Weights of a small GPT-style language model, trained from scratch on English Wikipedia.
Size: width 224, MLP 576 GeGLU, 17.1M parameters.
Architecture: RMSNorm before each block, rotary positions, no biases in attention or MLP, untied embeddings, normalized queries and keys, attention and MLP in parallel, capped logits.
Training: a variant of Adam for these matrices, 7183 steps.
Each number is 128 + 24 x the weight over its row's rms, rounded and kept within 0 to 255. Layers, rows and columns count from 0. Numbers have three digits each. The size before them is the row's rms in percent of the matrix's.

# layer 8 attention query, 448x224, rms 0.109, rows 0-28, columns 0-111
081:133119112082104161140135124135118133150112089124141151145143116104097085096126116146153131104142158122116109138106157119117137122138061118126124103079119144147116120147116093127117144097111106146119154148122169102114149132160147080112127127096097149101121137145090125181188131091133143113138149145127117126176074194122115160108099129125
082:134107115195146133128079162153151084077137122125134095090144133108107174136095127089134107132109086149108112108138134113116090126135131134094108121114130150159151100096151169105123100129093138109134088115165150105083091148158119152108101102150122142110128130140158133117098111096143092132169121129144162113138138115168156145139122096145
081:118120131160118127083134097156143123141159112135105147142116139135113121091157109133110130139129177099144137123168113128103151118146136150128121166098113063124146161135112083073134128094126155145140107067136093127144126149084110107105140145122178090121125105133133134119114085152099112118087141098158128182110138161138159166131120156128
077:174139097105142128139151146156157148152125112093137130122145110128111048134153111107118138137120122125135127114180166149143131158143118166120134101137086154153059142145130109114122120121162159099120111137124104116130133111144144097088139172120118167125128093106139134152130125127147148117139178122129120128073139070115147104146151127162
080:141141065093141144185171114100124120119094138158143119143135117140092108091119137124165128100142133143092161129078142176167181176139149152094145041121120126143141141129116085149134122144113132147128174136136134128124143146134156137085115119162087141172137107144105162133140113112113140105145147116132147100146115164154094094083132112121
097:127115151185124119131090136149162120077156148138149094105136147088111158122077138117125120110142108132100138110092110102114149102132159101142097090106118148121158116132101150125142114110103123121107093139174145125106117092100111143154104096166100110135159109132168106148082136105137093129155124159112133141158142112181102105113110113107
093:184138114107130155114094127107135101089114108159117098140122143036138143116136143123116122112091121138085120148142141129148135135111084201116142113100117122135159106158109088142112131118106165112163152103117166143175100114139175133129146137114108117101112114137092109127099100151105133106163153124135137172104107190175129132188128117147
095:101107137128105143125108151110128078124120139121160134108149118169100157145157160109128125171133137130145125158124159170122114202140126107129118155127101114167107133083127139097162164118165116149137136063144124115118125164136130129113107083129131161132164135114107132117105153162123131117137137097138170128083153119118111148102138128164
093:123126174141105147100094095154131149119146125157104048104144132091129144139126154176120136161158088139155130165135089091085135101131162178157140085118137089114114145142074121129102099114153155120137091135094139120098122119101083149166140122169119119152154107101166111136107138134124088127121096097162125145133160119154171101122089128108
093:117123138179153103127121136114105148166133124111136121147131143154155176151159134146140152090127146092173159135121118100110130130121151130152148151125176138124117156101078143131121149138146143139140136131133108073156126120110099151132093107139121095145150110149121107073155149128144105132091079071165097113171184132113114134081131134162
095:141130144158129129098090116124165129068155108157097102089146120066146173113080145115090107157158093145162122125131120120104147101131178159130131099131115104114168117153097150107096077108123162083142099146155121167066152122093111104148141128161137098173128109125131093180127132106109132106118150118117138154153153128161095097127121133097
095:090174137170158146137159142142141141140119121116154126128106151165126116148144124117140147128156141121134125112145107138108135090138156127147109139137144123082097091117121146088157145122163169166113140152103114092136138129123139157165096165135118121181150136141153149108095108164111176169076073105150149108141190131088151119153129131160
095:155134154157133157136136141126097164110101110122148123114132110071155107099113105116104122151090123164113117113127081133130111101097165160151098152152107157106114094105138106128118094115099129100110089100126139137162136144143147115170112180131134133106141127126091147138101107126153148127136122139080143136132126145145102173176122120098
126:153130122094117136113104124128131157140102092129104152136122137083169148110183093123126144127162125081120130162155165142116092197133069165108118165140096128152120124124104105127112175124159105154141141121090168143122117112113137097132156133056116127114144112118101120113128110152110115144126146096100111142071126182101145169139135185115
084:140159137157132131110109112160113166152076106132091120114145139132150131133093128145119174130162117111110132152120095126116093123109149140158122158138118125046084115089128122095101137131151198122159097156150131116147135134091094146163150117088147083131162110120089111123147122139142125107134108097132095114142170113137133167139091191092
095:126156092101114127134140131128120171160090105096136163155113148144109130145221103110162157099132139082143123143149175161142120158125075126126113145134123134130111121106110112111145184142142107167140163139126151136162142130123168102113175143071120125092112116136115116103137117148093130163108120086127136124095140153084141146166129174136
095:143077140120134107183149148093108124124178166151140123149138114151119109146069138136151123121071123166147107114106138113170141121127131135094148120144153148143137113145155139126122108153075129140116107131118121120129114179185110129090117117149130136085106126124140130143114108097159137120131144160163143079137112091144116089104128097165
102:163113149141136141104082108126124139094142134126138113096158129091152127111093119132089147168092120154075131104135097093134112136116148150135112145164094134106134117121148121138102073137101158096124097079156128154099140124127124115143114098150162089106152119095120105179119117114130111106134148153107122144143112100197135149121114121103
122:109157071124133121151151138134089166162062129110113128130115147141124111121169121131151149124119153088137139138126143148113134135125109147107102109097132133124111115102121096148133157118152122159145162111094157108156129119156148104164138165068108113113158139162122164086135133130117133171098097126124139124118108163100133169166105152140
102:148087125087101119151121100100128121148167131124138133155150125113122149110155090112162118125101120093153113109122149119148092190123055177122110122136138112205128136159130131149113156150112111142137141124086155166103103117125119108108129110112136152091097095092142111128128115145145113118149141140136138134101103135110161145142140150108
136:129148096158133112109101128145095167140076121085152120098163145125123161120132123143124157152131127095109140163156128137108124167130145169124059150123114160107107115110113116153116129126166121108156126064122147109119129107131138113179108128102124094144201101133121146113128158134113140160124112107109129126130140141144133165150090152126
113:133135098076116138131146110122122146170124124112117171146125159122133132104209083134155122145126139083151116146137125137118110149121059132125131148109120121168113152129109121157136161141157114158160154130097147133107121110102144111114161129064123145131103118130110156091139143137129115129122129111120130146092097150091148159168139192149
117:143157109150162123064116131130128112106137135120121136087143121144121142144108149131077130153099135128140124133129092108112122141127147131132130101115085112065126139093150114162129138094181159110135115092159118151112135096096131141101137129126138116153173111131110137103135127138098123080127128109143160105159138127131112139103083141113
103:110167087108106120158160142111086188137073141139093129126099128171108122134173080108145140109122162101148108152122107130125114126114102126114102131122135153164088110106104111145153150126151100138141175134108165099171118135148138127144141161083104145111124139176134189093138106124102139153126130103099142136112141133075099150137105149160
101:127097179149132083129128137092142100127200124125145117133132118124082115119102137132123087112122114157139142115122111084158161125105116097091175116161152097143124108138141122102123118147085160168116098141138132140150119134116117170098140109165142146132129102100153091103084106135131129108120143094169125146137123128139168107102131084125
113:137122127166134099085074104159116139102139111146116142101182123130166121137110155130102149137097096139112141117156113131083136148128139121138097111172125139086131166098149127137103083121125173150117130112165106139120162150095094125121107108126149100130154149123136127132138131153089119118149127103114096137160146136172122156123087123137
132:135133171126132136124100141143189122108159118157138108126116115129122114129135186135132141115159111182110142078110119110101136088132150067159157100150142132091158135139125134121131105144100147122099106175172103163128163122115145138122102131150147135146105154143136099147125102146136119150149141083112113110127138131164145087129167109167
097:114166118181164096115117116151137114085070106141115108077124133129131120097118143133103156148096131151118118135144142118099137129158158158135089118147122124078097109098139112133099114101128153126137136123162128129070155146136125148151123132119124115127184125134128154117118148106093136125123121136132153108134150118144101135114094158107
084:122101162168155113109129115102125101156172151146165141123167137096113148108082122116118046138108149125135126132148147118124159118144159154107128158118152132157120169147147170137108143140108143091154118091127138103080133112115142138115124118152151146169160081126135121117144139101127114109093110156155152169142125103144131120124107131094
# layer 8 attention key, 448x224, rms 0.108, rows 0-28, columns 0-111
076:115120125086142116172132159097126030127138131123124095125086142146141169084153157083088118124161093130149147095115134139088151144142133119107137097112141066174152125147140126158141119111162087139131133141166118172101148126135113162089116074106123149167138170119128121150131144105118149084145108131145169148142174162105131109134165131094
084:105127162098145141130123142161130105123102114194109168126153117131118146132114107111129112152139079107124125113154146121102155122170147064164127170083130128122102137105161098095127167110136190142159131129189128112144126153135121120142154113116170178151141122132124063136145112070114106139155130124144105127165147114138143149128151159085
085:143140127119125106138134168101098146178115131126138165124146109156169128115133119124174120111133169126142126145100144128145144077094090111135138157150138128161114122163156146159106149140123114107108097122120156156110093123126128131136094179131136141111156138138119154118137170216142158120151109106142176091098113124122083117142112120165
087:108127147162177110141135131140167150148114135136114126130115124084094071158067129133160134116160096096118106131089139131138140121132193105120123063110141131117149121136160141131095109130151117160162123148105107154149180137147140139142137168159125127137134091122137087149159131135126158123119108126134163154148139161104146149114114144083
085:135147149097137169150100149126163139112106128145116153127083124128154107153096174111072125155144102124126128088127154143094124123165186132123120117127137121116132138117150113092158118096138131109161152118157157142139150151145155126118132105108110129119108095122098090132118079095123127089117139124121116081150130138129163135116142095104
083:158142126136108134101117124176110172152136137123160160091138134112120143112144132147123127164115124134134109121155128115151100132152124107163148170128119184113092147093158121080132097155143169121145145114152136066154109173120120112117150134146180132106119158155092119116120108103156144134135157077154108091164140120146105134126119090103
073:148113109126146165087072105132133139125140135124142145109154177142111122129123103127117128146144149097116111132121114115115140116122184067148137163116096140136137123145122129174095112133148108095117114110140130114123140118146089110138136131140141103138149164124126138164143117142100064129166093158152111138188164150152127111084141120105
094:101118143138150117155125126100102187136109160118152115150095111146121094140112118148171139106119132156124163116061146130163158121105116108135095073105143163121175095134153144114131106099087126134097145123101183170140142123134125136121116172144111132126100111160146140135117119103114122144106102096138077154091083126114151124090074146146
088:113110133144112062119167115120138108118149145128159113101116098120113129135144091151171128099101133169159136150142167142129105123094090088134138130095114172145128147104132148138130123139105130135095123111171131190117113141162139130133122152118145112057094132137146142146143163178164126145107158107130134092080108140116141116117126122132
088:117122148082108129133152145117153121124130123147098117138091106140124167122149155122109122114145116155116143157165158148137132098117094156098110135091133139110167096182114113141135119127115096085101147162181108089106137140159127128145095149119075096117127102158130131119119178153136107166107170118140183051116114142110139140170138104141
096:162111143157126085163146141085100143144131152086104103142102087140126127139109090163184117109102145117134117143144114113190149135110130129094126122125155155140099132163140163103137124143098094154118134130113152135156125121150095137132112167139122130132134141128136174096148110124137122142090125085161150085089082130131150140109113103126
096:111110136130134120135149141098103151118129138091117129137140115140084163166147158154179121084113166137185102152109175127130150162123097143097159103170130137127152138149103133168114108150088103132099145121123145134152126126155145076139103106146092121142129156130154143128153142158108132154130111119178107134118089160133127090157112190154
078:116116159147150117112088123147106154104101128118159089096110127157093160152142207128115141139131088135143137156128100120157137126112182106112121105128147144126150105135114157153117099143173100119103126101139167116120161139123086170146109112134130124144134140103197177145128112123108121149129077156106140110124145147110112140107112129119
089:122130110131146180143178110132112143154120131140149135150089122136137125152126179111149136114157099152122131147090172120156133100111117137128086108118109128117167109103135117158149128138089066106096151123166168183125152143148134133151064165098118156118115123122089127162146128122137119146115127114088101115092108168104180138135106156114
085:133124130148145117160148135097100080139089126099165115167102146121125172149139184123169147114139100102136118137143162143146113150101116139088125102107155127119133110140099120176122131121137084118101118139113184133127153152123121135169120136097096112109168127136078145121129164155145165121129096094112152097110101135110135126166082155133
077:132170078131137163126132122157158062152094101158104154165096136103164118139153167091135160125182146121091133109143134136183105130155085146152104139120067113139108080112128099123119149114120085158156158116100127137145119165120145116134152105098133155081138137127109107170143087145144119132147130133089142189134143132125187149134150167140
100:114132165138134114116101105157121161106139130123140121111123124123149125139111109170074131166119104126118159112150093091117117125122162119122141143152160133093092165139145160097125110140153166128126096106140080092093094110110099173106156090159138126154126135111126154129166121107131107123130124152160117130177132106141116138102134127112
094:141080150147164107137167126104098131152102167117121129179096109152128131120071179134154142103115098160138106133092113122151127150072141118141125105138176134105130102126128149152116101148135123147078119140121164130145141151146074131148120165141111120141140134103110127110116152136142116163118094096118131084110098129126131117142075124131
124:141153117111112132127130128144136101149102107168136168106120144134117114119132137094120154136150121116133157095148151135143115097194118120123089122127056121165132095117140098122155159098108112139190156159148166148147170160133174130133108120102141163117125141163118122160091108103108107165161095146077138146152150156138159174125171113100
082:150101153155160098128165112131111154152144142109111168107132110119118108106104096131108109179130129128079099143108118112144153151118161110156127131158141110136097127151172113111135137158101133182151115100110100128122135133134132114090145118137143158126081089093126145127115122090135162156112127105147088147093088138124149166091132159125
114:142149101112101116140144113120138095133078132147127141143099154134146124126150127085147134104138127118122100113127148161142145120154083129136123094100086126150142080134125099153148178101109062138151153151125160160144162157143170099149127129084112150106142136148103110159083125131120131171158140130089150139096135164130150137144140111127
067:154132105138132147135160094148138119134136079136116159105129137107119102142144101094120101170128162109088108136114142123130163101152121131132115124131102107150120131162172086102134169128094115150164136117102166140135136133146160120067149101097136160137094108146137135126116118110163136127122167152102141192094126149144152195146170127132
104:150152130094149145142114143156157099079093081121115139136129150093129118113126152112122147103159126120136139135135135140119144106164114114105129143073113128151155116145149089099127155118107116096160116156146153122092157131145138099124090141105137144116117126174087103120122104151108130180151131149098161160143149133189117142170183100118
117:132144110100130110133111128146122119145107087139135167111127164116146176118156174133114148134133098124098116117133134154141124113183115114131122154152093115149119112142159114126129150120099111121160165115156155142117134174134151150107136111093131162095082180131133136137144136132102121145146148141079140153149156139155141145143143121140
116:136089185142131129117114136126135127102187162117131086134148095117149141139092114149117115127113123145148121137112091106120114120053157164105118139147187106093143129114109141143137124169131165120094095125130104146118102106103075146155103110208124097132158106100135115123132124139128126121085111100180112094119117063144107082119103129119
102:154181087109156088145141138123109076102092124120135136149132166122121131107101127105141141101146148107131110131132136133143132108142141136149124122107106129132171099130132068152154149138114093092160144156116139148096152121133119108129083170108114121096142125142088104120068103155113163131122116161075141128134179127125132131163167101116
074:097129106119115139105111126133102156117131158157158121118166138151110156125096111143139140120130082134175152109139137094121096113105113105175172117145098108126128128065083157103106091147140138096142104122161096122132162112131089120159143151146155087112138157117124092154144115139125106118129110112140064108140150102128145069121118162130
144:131173113132118131166137138162147111150083101139135169096104128116125121097124152107091151135131103153106150098132130151118120090203112098149124088098089125159111101137154089090154113087106105131163153168108134115137153165162162113123123143094116151117126128164089135151123138112104128142148129158112164124163160142144111176151173092110
117:120113171147133139111102144123136136088157145124112104151150109103132142122105104134117122152095146096144135146106084090082114120054164174115117155153171134110129156116110146122113131144145140121119090114145124122086130072068100127126119134158120104164168092103120127091105134132121151110098113108156125120108071077174103118145106151133